Part of a small language model's weights.
Size: width 128, 2 heads of 64, MLP 512 GELU, vocabulary 1884, 2.67M parameters.
Architecture: LayerNorm before each block, tied embeddings.
Training: a variant of SOAP for these matrices, 98M tokens, 2983 steps.
Each number is 128 + 24 x the weight over its row's rms, rounded and kept within 0 to 255. Layers, rows and columns count from 0. Numbers have three digits each. The size before them is the row's rms in percent of the matrix's.

# o: layer 7 attention output (transposed), 128x128, rms 0.0508, rows 20-44, columns 0-127
# v: layer 7 attention value, 128x128, rms 0.041, rows 21-44, columns 0-127
o20 089:187121146149161159070157145077113114153142096142132130155130153100150107073132116137157171118088133131136102102111173105120148145158115144127108109152135087118144134150100143151139139110129134100140128129139178101098136121118131162148129090125152133106126128130161133162125103119118140156151116076145113124143098123137150105189142144112127116100142193151129131169102160106103142129133
v21 081:154130146101104119143135141110141113114136129121156102115157100112119126104088135092167165173135114162137124123099172129171154113136120085133113096148150127145150154115135134125086102113144118120150110100072128124129106101150163139098145120153131115115141116160122083162150102158141121168132165147113155145111149125073123127105072139114113159132082084108126088109089109141135159089111
o21 091:116115119111140148124092151127143110139102111125115143133122127131123166165137148143096104100128111109110130141161067126113129165148142186138096120087149139091128096147092150137123185124107137156119132165156138138131101140162136120145081129093130107110119097101130160105133162101091130082108107121134083105128096118129124164107191148118142109116184154099086129150109126133128120165108
v22 072:108165180159157154163123110167149125085188115127136154114132102110105126129148124144146125146083079115180123124166153104163133082159118152128098137095142164129098121092140121119142145074117173119138159123172138081090127133156134120126147126100133104117100091108115110095113104124143106145132141117113145103159132110134134130108143113138133141111126172111127111151135176098157133130146
o22 079:153108099096101100073122176092127122152106117133160112153116161133165151136130118081142137121149143152068108119118133135107144156091154118165165132128090111126161118134131129099118111124146099150098116165101100157151120089117117167096123155170143122147138115169119146101135106140088104095140137124130081114115144156150136171126102118145127106167148123149162110131168098154116137096127
v23 084:126108160129136139141125161102161111096106120124089153120094132129123107149110126143149116141112144125130178118107165121097129122117126160154147143156116142103125165120091142095168166165171112163121107110095126171124127101130123104136124110123139112153148171121099161156114127098108130104114144067151148068103126116130116145100124143113152116168168098147162077103123094141165110089101
o23 097:166142096103105095139106123155105163110159137113137136130163113104161117144147128136108127150120171109154094109145102090130118166132094137108122129092132109149150126163165146131091123084127190087145123147174104127149123161075123134157130154136112124150132111148141084084120134151146136124096099174139104188121113130138146119128167134146132143101091143149088150144110166150122115134133
v24 087:113164147142119087109151137125145136119119143116129154132124140157126123137115142149136125114145124161119152131180129143078114155105135127139091145156093072081153134152102143109165167115134123167105155154176133104156141100168106111113192126104148114107165152138149053131076100109136110106163141114121085118108128135120116110109142121114147095121102106128138147159156133098107128114150
o24 095:151089102122115156131118130110117118136122132169121111137095142104143121148159122123161093158113179126123123132078149107168129108121096111118166157117120122162110129102152127179089124139119144111150112103094116176090104126099159142156104107093096151117121103134105164118138113121133118165101099132140157159149127130149170135178125122151119201129099159101135129077130112145100142107108
v25 078:143138103105107168164125144095118136163122088126143081134122130094132080110136104130136122141130157117151150108121139170099097091115144145104122125140143095129109164106124140127175164151087121144160139120150157173130111088156103179111150129104114105126084121117122125132170152149099111151167127138102180165104104099134088112142128131133134083121095072134133136157141117130139162125117
o25 083:120130151143120096101113136128108133098136160133115161105101095126096158113121155123105130121142100155137130148117107135125127127110128089172133107167149135098116096133191135125081118115137160077166115121100104122094161183091145098129133149144154152106183126113148160104118119093171144109130133122165131097134121144150132133118178094159131136103157165115118137116178138129115115141075
v26 077:143128093123100141154114138095184115164139136138139115212134127112162122115106141144138115106137094127133105129130133184113132125128129112132114175109154141166126086156141120133081128097074125142119150147101092168152100129131104140187147156121108111121125149154109139128105124199157131134131155132150118153138131100097163113103118147147120115126155138161109170136152093143121146123110
o26 079:137144145125164139091129105150108115098130125119160120068136099150080135157110105134147093158143140125138110086185128117152164099150144161139143117165123121095106171095114165118143162141163127097128123105146148103102164127134150084118098092124143139127168115109119135109142166126108111134110132068122125119118125143147134132151132125130146136145071115143120087184108154170156142135114
v27 093:143123124135160113097160159120127141155093185107161116115131123149130133122116142149125107092181149184150154079184108161165079136118166107180118135099177110122099153106149160111132138102138122096111169139120156120110149133137155146107127136133118107099126129158122142114094122154135155087069105089132112114091130114143130092157132125147151109151139122130149141113132125136157120123117
o27 098:099155140132112145161126113113138115068168083162141111137137191131142141122150090128139130169060086094146115158111149097118158120123097147105119119166114107118141130149091116142116154134101121139161119153142100133161125102112116124121144122103120116164159152113139120150169122089118086162149133137128170150132123132153129171129159125131134147113082132142114095129084139160091120094126
v28 076:178151112102116137141149114154127150119083118139147111104136114132153107139140143131142082119150127079155130124135154127104144170112099150073143089175170155118150125120150104128122092147166131131118155155149143132145146128091099158109120159130130117161147133108094139115161097105127120123130125085128068121143128096106119106178111102151092138118107101170078149155128110080117110148139
o28 088:116116138163130131130123096144110115172135140111068147109089188126112117110081143104131139124122125152076099109137122137133101066158113146163106151116097096120112103132139131124125125097117129108134111095125141147158116139150163112149142082143101154127139147113153108141149151108131137151089136155092178146114118152148149149104139106132138090140129128104187092112126180089101133091146
v29 086:106135115168108124094135140121121105139118152116121155117112145108147128143143140120116106121143135161119129167132157151103113134145080162121145117139119160093130154122135153177106116171136076163139101155120119164130140142092127158077080135142135146157126157129100167091097125178126144085108151133115133114074152118129150158148140177106111168145098126090126146148106150176106111135165
o29 089:144126124116132133156176153138127124117151104090138126107163125135165153095108134133116147127123095087141164105092119152139116145114131147184110149117128140158158131133110072112119174097107149136110137119125155104164138104159118119201149106139126124131088129113179109157120163109118147165101105124113169144171095161137114134145115091105135102116136127191116155128142141096146125150105
v30 082:108083157092139103092163103121101149164178127126139130094136108141109140153113113104138191134115133132151138110113135145114097166080128130098161164169141153143152145161126106090140113114113136109191131136135088120168108128130123143076136112139138150125108149131126096141130163132100133131120098096142159094091140122166159148135095119109141127101137154142098097119157117162108161159110
o30 089:156170110166116136181094117142165117106146107108159143149173185175130112103136155137110119137121126138121130153124150142126140134142134146128105082101101131137127128128133142179108100163120133138136121083137146130098119155135140171148105160124132147112167127115114205122121072135115162131135126141123122134142121153081123120136146127137147087157115144130170180141101164111153097099157
v31 080:141151142067153131107155140109105113130124131151091121115104142164104154122133119130154140117155119121115108136125119151112103170124156120144114166123112134110110164102132116156121096152164108132127083143155129157145129116110185144164120132157108116119143166170113097091128121192136136138135159129151132092144076083101148131153122100138121159137166137100076165120124148062136132137108
o31 084:122113136123125143150101104148171134134111133060170129151163133132151129165098142121087125156105134097128142094132131084145180109106136149102174120128157130128114124115143127108107190081146157097131098133128139129134113151129121119077142094165088143160105104119109156144126152124130133114087097119129132104126146139167100110116114142113108072136101126140140120116116147136068093096108
v32 083:105107096141117108142153181115122137153157158126127154164138121160107168106140082103140128120112130149132127158152109157100165116140117138126128147136115157107063159119107136125146137152116159132161149137110134130124156097110142103072159066128126102094087153141139106128115167134136092140149159164160147126148110089125181133145112128144113110106091110108135177113123130117155103158094
o32 092:169141116078125118128153110127132142083108105091136140114105124101117116168098186137143124123134089112141128126121137096110096143133148097124135115158171102107174143127163116152080162122153118110127143116151139171109102145108099132156134159111125134150144099127108163116119111097141122136086114117117095116142189142129062129124104114129151186107138107103142112155143125111085132092097
v33 074:149137084138133137176116142123145104144107107166199128135086120107120146140092163107139090126115109115137107145090154133144156108103112139130131129121131121090109149158089154130163137135093184127127101154119096111119151124102100136134106134165130132126165155137101102151153138110099177145093138150117151145127107139179144143133136091094182116157123085133115175129147160145145139147147
o33 082:087147126094156117107116143160105145114142162107032144132144103185120130105126105124122135122118115137155097156166119147143117128145144165129118127093080114137142117109177102099102122142171119131149123085144123105103100143141110113116155117099147155150076104132147136124149141158140134113142124132140104143101119133088092107144141128177110124114144133112117077142127102094102132097090
v34 076:151089060129136143173123154133067142090099101139100136161133168119122142174138126171135133088170165112097117120155113102192110132132144139151088134179123080139090130114134091157100125123167111126118121137167109100147107137131155095157132140140137106146158156123110146103133122129122114146130183118156143135156138131125163121144117104130107109090134153117137145129112128127149136139131
o34 080:106155193078112085135130158118140102138140161136123092087117076137101076122112162113150122150092104166164124139118127093076163103176110149133160154101129145146123140115163166113161137127143148112142123132142167155130116139118096147120109098135127137154122128148105121144110121137138119117129126152131144131166138089155128146099125192159110133156123093140129148131156137171143109117112
v35 082:064117128125132091124084145133143133076143124130123124150114134099092107187120124149126139130089141068133122127139115132119101091104129131130108127139144135101177116162118143111130116155173110089073148142139138164170132104124113112116126107152165130126094136172134145162160086094187121123110172145138114128118095115103134138105123141147112131137100135126109115136105100173128162123094
o35 092:190135142100124145135128095115118159159112118134117156131118114131167115091112130078169129104171147168123113111112114120115131160160120128133139165123112145151100117119160157128149120109113104174181130147140128146077132115149151149145096142122147135129160114109121100109119190157093144132159102146140114167144129157147136086115142090120116100124127145121150145106130168076140104151184
v36 084:130154139170135148139123114096141083148108108191096107124124160110115156139143130151097162104125154143115127103116134109145172128170142132123112100132094105134143107110132148147098132137115116140146147110130114130039082163134131147155119138189124158113098141111165136132123070104143136125157132099086113114158146144135075120115139162161117134135125150142119130113111166122094114157107
o36 090:119075103105144120104130140166155162118151168083126131159151095111107135088141142100125117125139109122131139108104136111145116100104141111155114175131187145124110137152140132116135116130126102118104138142107128120187158067166114115100112129075148112146161105140148108090126187151120124131147108173161123124126116123135140151133107122078105130142153144123118123137138084161161176100139
v37 073:109106124116162134141147138129112133088136214129149130158172121097112121126126141109100116121129106160125130119167149163107134162076136094109150102072158131146119137139111115111122101135110104140120134195153152154082140130106100110116157133129099104109153120133091147131142132118086152123104109157128145144094171175148122142134145129111102144158091107133126124112119099086164153127153
o37 083:157144111117106135103106133118100114136103054131131152093105145143170140103093116117113124127080138100120116157108189090118121097132109159166102103155081172108143131145134131152094129114108154110137134100090087094133120117153099135127140098114126116157107144087104103143131133125116107130144121084089132106123099088091122088101113102158169099095141130092125120129144103132121134121125
v38 086:138171108078118122060157124136109151153127154131123103116115114118138134120172131146153139077153121105199126081102141127123154114158121146117149146126124122170106093160095123109159143120084151105127132119126154132130129138123110167094157136131141178139081110111093113110100096123105112136096131130068125184129142138159116152113150113123128114124145127108109126115128109183133140108113
o38 084:119136145176095154170090108125143135118091105133145109139138138113099139086091109098117135151127128146099109143134075110112115130128117097123125070131138090119161130153127133099093091137174128162144119140108132138107148118154134108091110125094139125121186122108192142085110160098175140143124131131180137100127113097093146113146071116165125120124139107114126140147111131133143163116126
v39 075:125095118078132146174117122108135106092149118113152116120108091167115101164128168118136126108148098153151145145154096142122118113131140167155101121106150115074104153124135114144130120125124187161131097099128132196184123144131142121102148147080135170169111111124089104131111089108133122142116113094123143111122141122160130114094155127165094166111129092148143120145148102131140156147117
o39 079:090165131182122093093126155137099138185102123125138125114100127093174147103127148121141114130104151130143135119127115108113142157167135107106138091156132153178160098108160126144095119171106127125101148162124126097128141135150107148188122124165156109150159139137113182108152144138160158077094112159152142145107146135103127153146143134122156109144115132111110126093114167121101117114092
v40 078:122143119080169118139142155141188135134121102092119127107157106109092122158191137159133095109164137139152155132136144156148106114137138140153134135135129090144127119114141134099147118114097126152144059100090124138136113134108130159178152108080124104116115117155128097140114114125099112136089109117157143124142117103060114108155154071139113150127168113112151128094133156142141155154129
o40 091:134109153131106113097119100109089120145153139167108141164127141144167134108073112080133129138120120108150133118132113091135145126085098133093117119122160137133103138124112112134095146183134138107133180122153159094157154119133085100091123116190141125138140115110111172084163099090171148127147135113115131148121098144181156123108115152133148104106096097132114137175114131113125114097126
v41 082:135119094120131133099116131126171082122140126127104105107088106111131149166131159156128096145120099127129138131126148124166153107099118135141117098170084125135146135116116156110128080157128145098128146141114105165134142113150118058150122154149109169117128112123180140134099144145117176125122095117117112144136096174099148118131100107131146142086151076084126169142154120143127068151099
o41 088:160159163123112119122147126136128129126123166163125156171137140140147126097091101105107121096149148122119137102122094150112137122179133127130100142121192116118114132152138112165141174115159086151145119080161179101162127129128130150085133096100104099133108123137101111128170122110138123094109159102136127165139172118129126103121148145107126124153101136149121080112080123087140173162150
v42 088:162112122137127094191084100127122144120155158152121125095101164125094151117125106090176121175141110094141135150103146112139086141145151155078164135152160134141130104129108150132135094110127114132110134148125169160150142150150111114125122100118155100124146104158156126117102152105136089121125168134148091153123116077120172106184121109134126132160138164133138137141130130158114101102085
o42 090:114101125099147171101152125109151112115090095126107145126144142130148111163124131146134095120128144182132086126162125140107163167124098109161117114086120120066125136139153157145136117115131130112136108144165109132125132115081169147171104127181087127128128172087140138153122127150134121148086117123136143125127141137120089142085132140106139104110111086113156117092079112067136131160143
v43 073:092163131122170136132161088130143158110174136131125106115117120129128125111127132098125135132098111140131152080088152134158118172163069108131114116150116099114154114088120129192176136111127112110102108183096115136158114147118136093103156149125110126117134105117105147137126153154130115116167099138163159096168113141128149154163181122106170141155134138116096131105168130140107106146122
o43 081:145120064155148107114150127126137125154107108115138148134160158131170150170107137138113134139141108131147120174166116168119137116090150122127150115102149165114085103150148104092091150146115128164148164120163117111151139117122149177151147145121184133126087136126141135123098109082103142107116127118120118127149188089128163109148076130153120100120121127111174085159124134127159129118138
v44 078:160105163135139132125103130114106108138153164144135084088123147130164132186143112103103157123167129131116103145079128151139149128128159138139126125186145118152085119181125141137105099120105129119126168118070107144155173099104113168134124133147150109139121144103102095100135162148128128121154146116122108130195116135132090158130146125192126138148086122114140138152110107109124123106104
o44 079:127142108134147136133144107153152148113123109099142173142095147117108066076112113148119113114118142121138126140139114119128128115189097168111137122119127134107136147105118161112119174158157128148106146127174116151115125153124131138091116128117113124117167120084152133157143116122118144115107120142141159172082124095117152127095089123097143093095179140109097103092135120148136135218103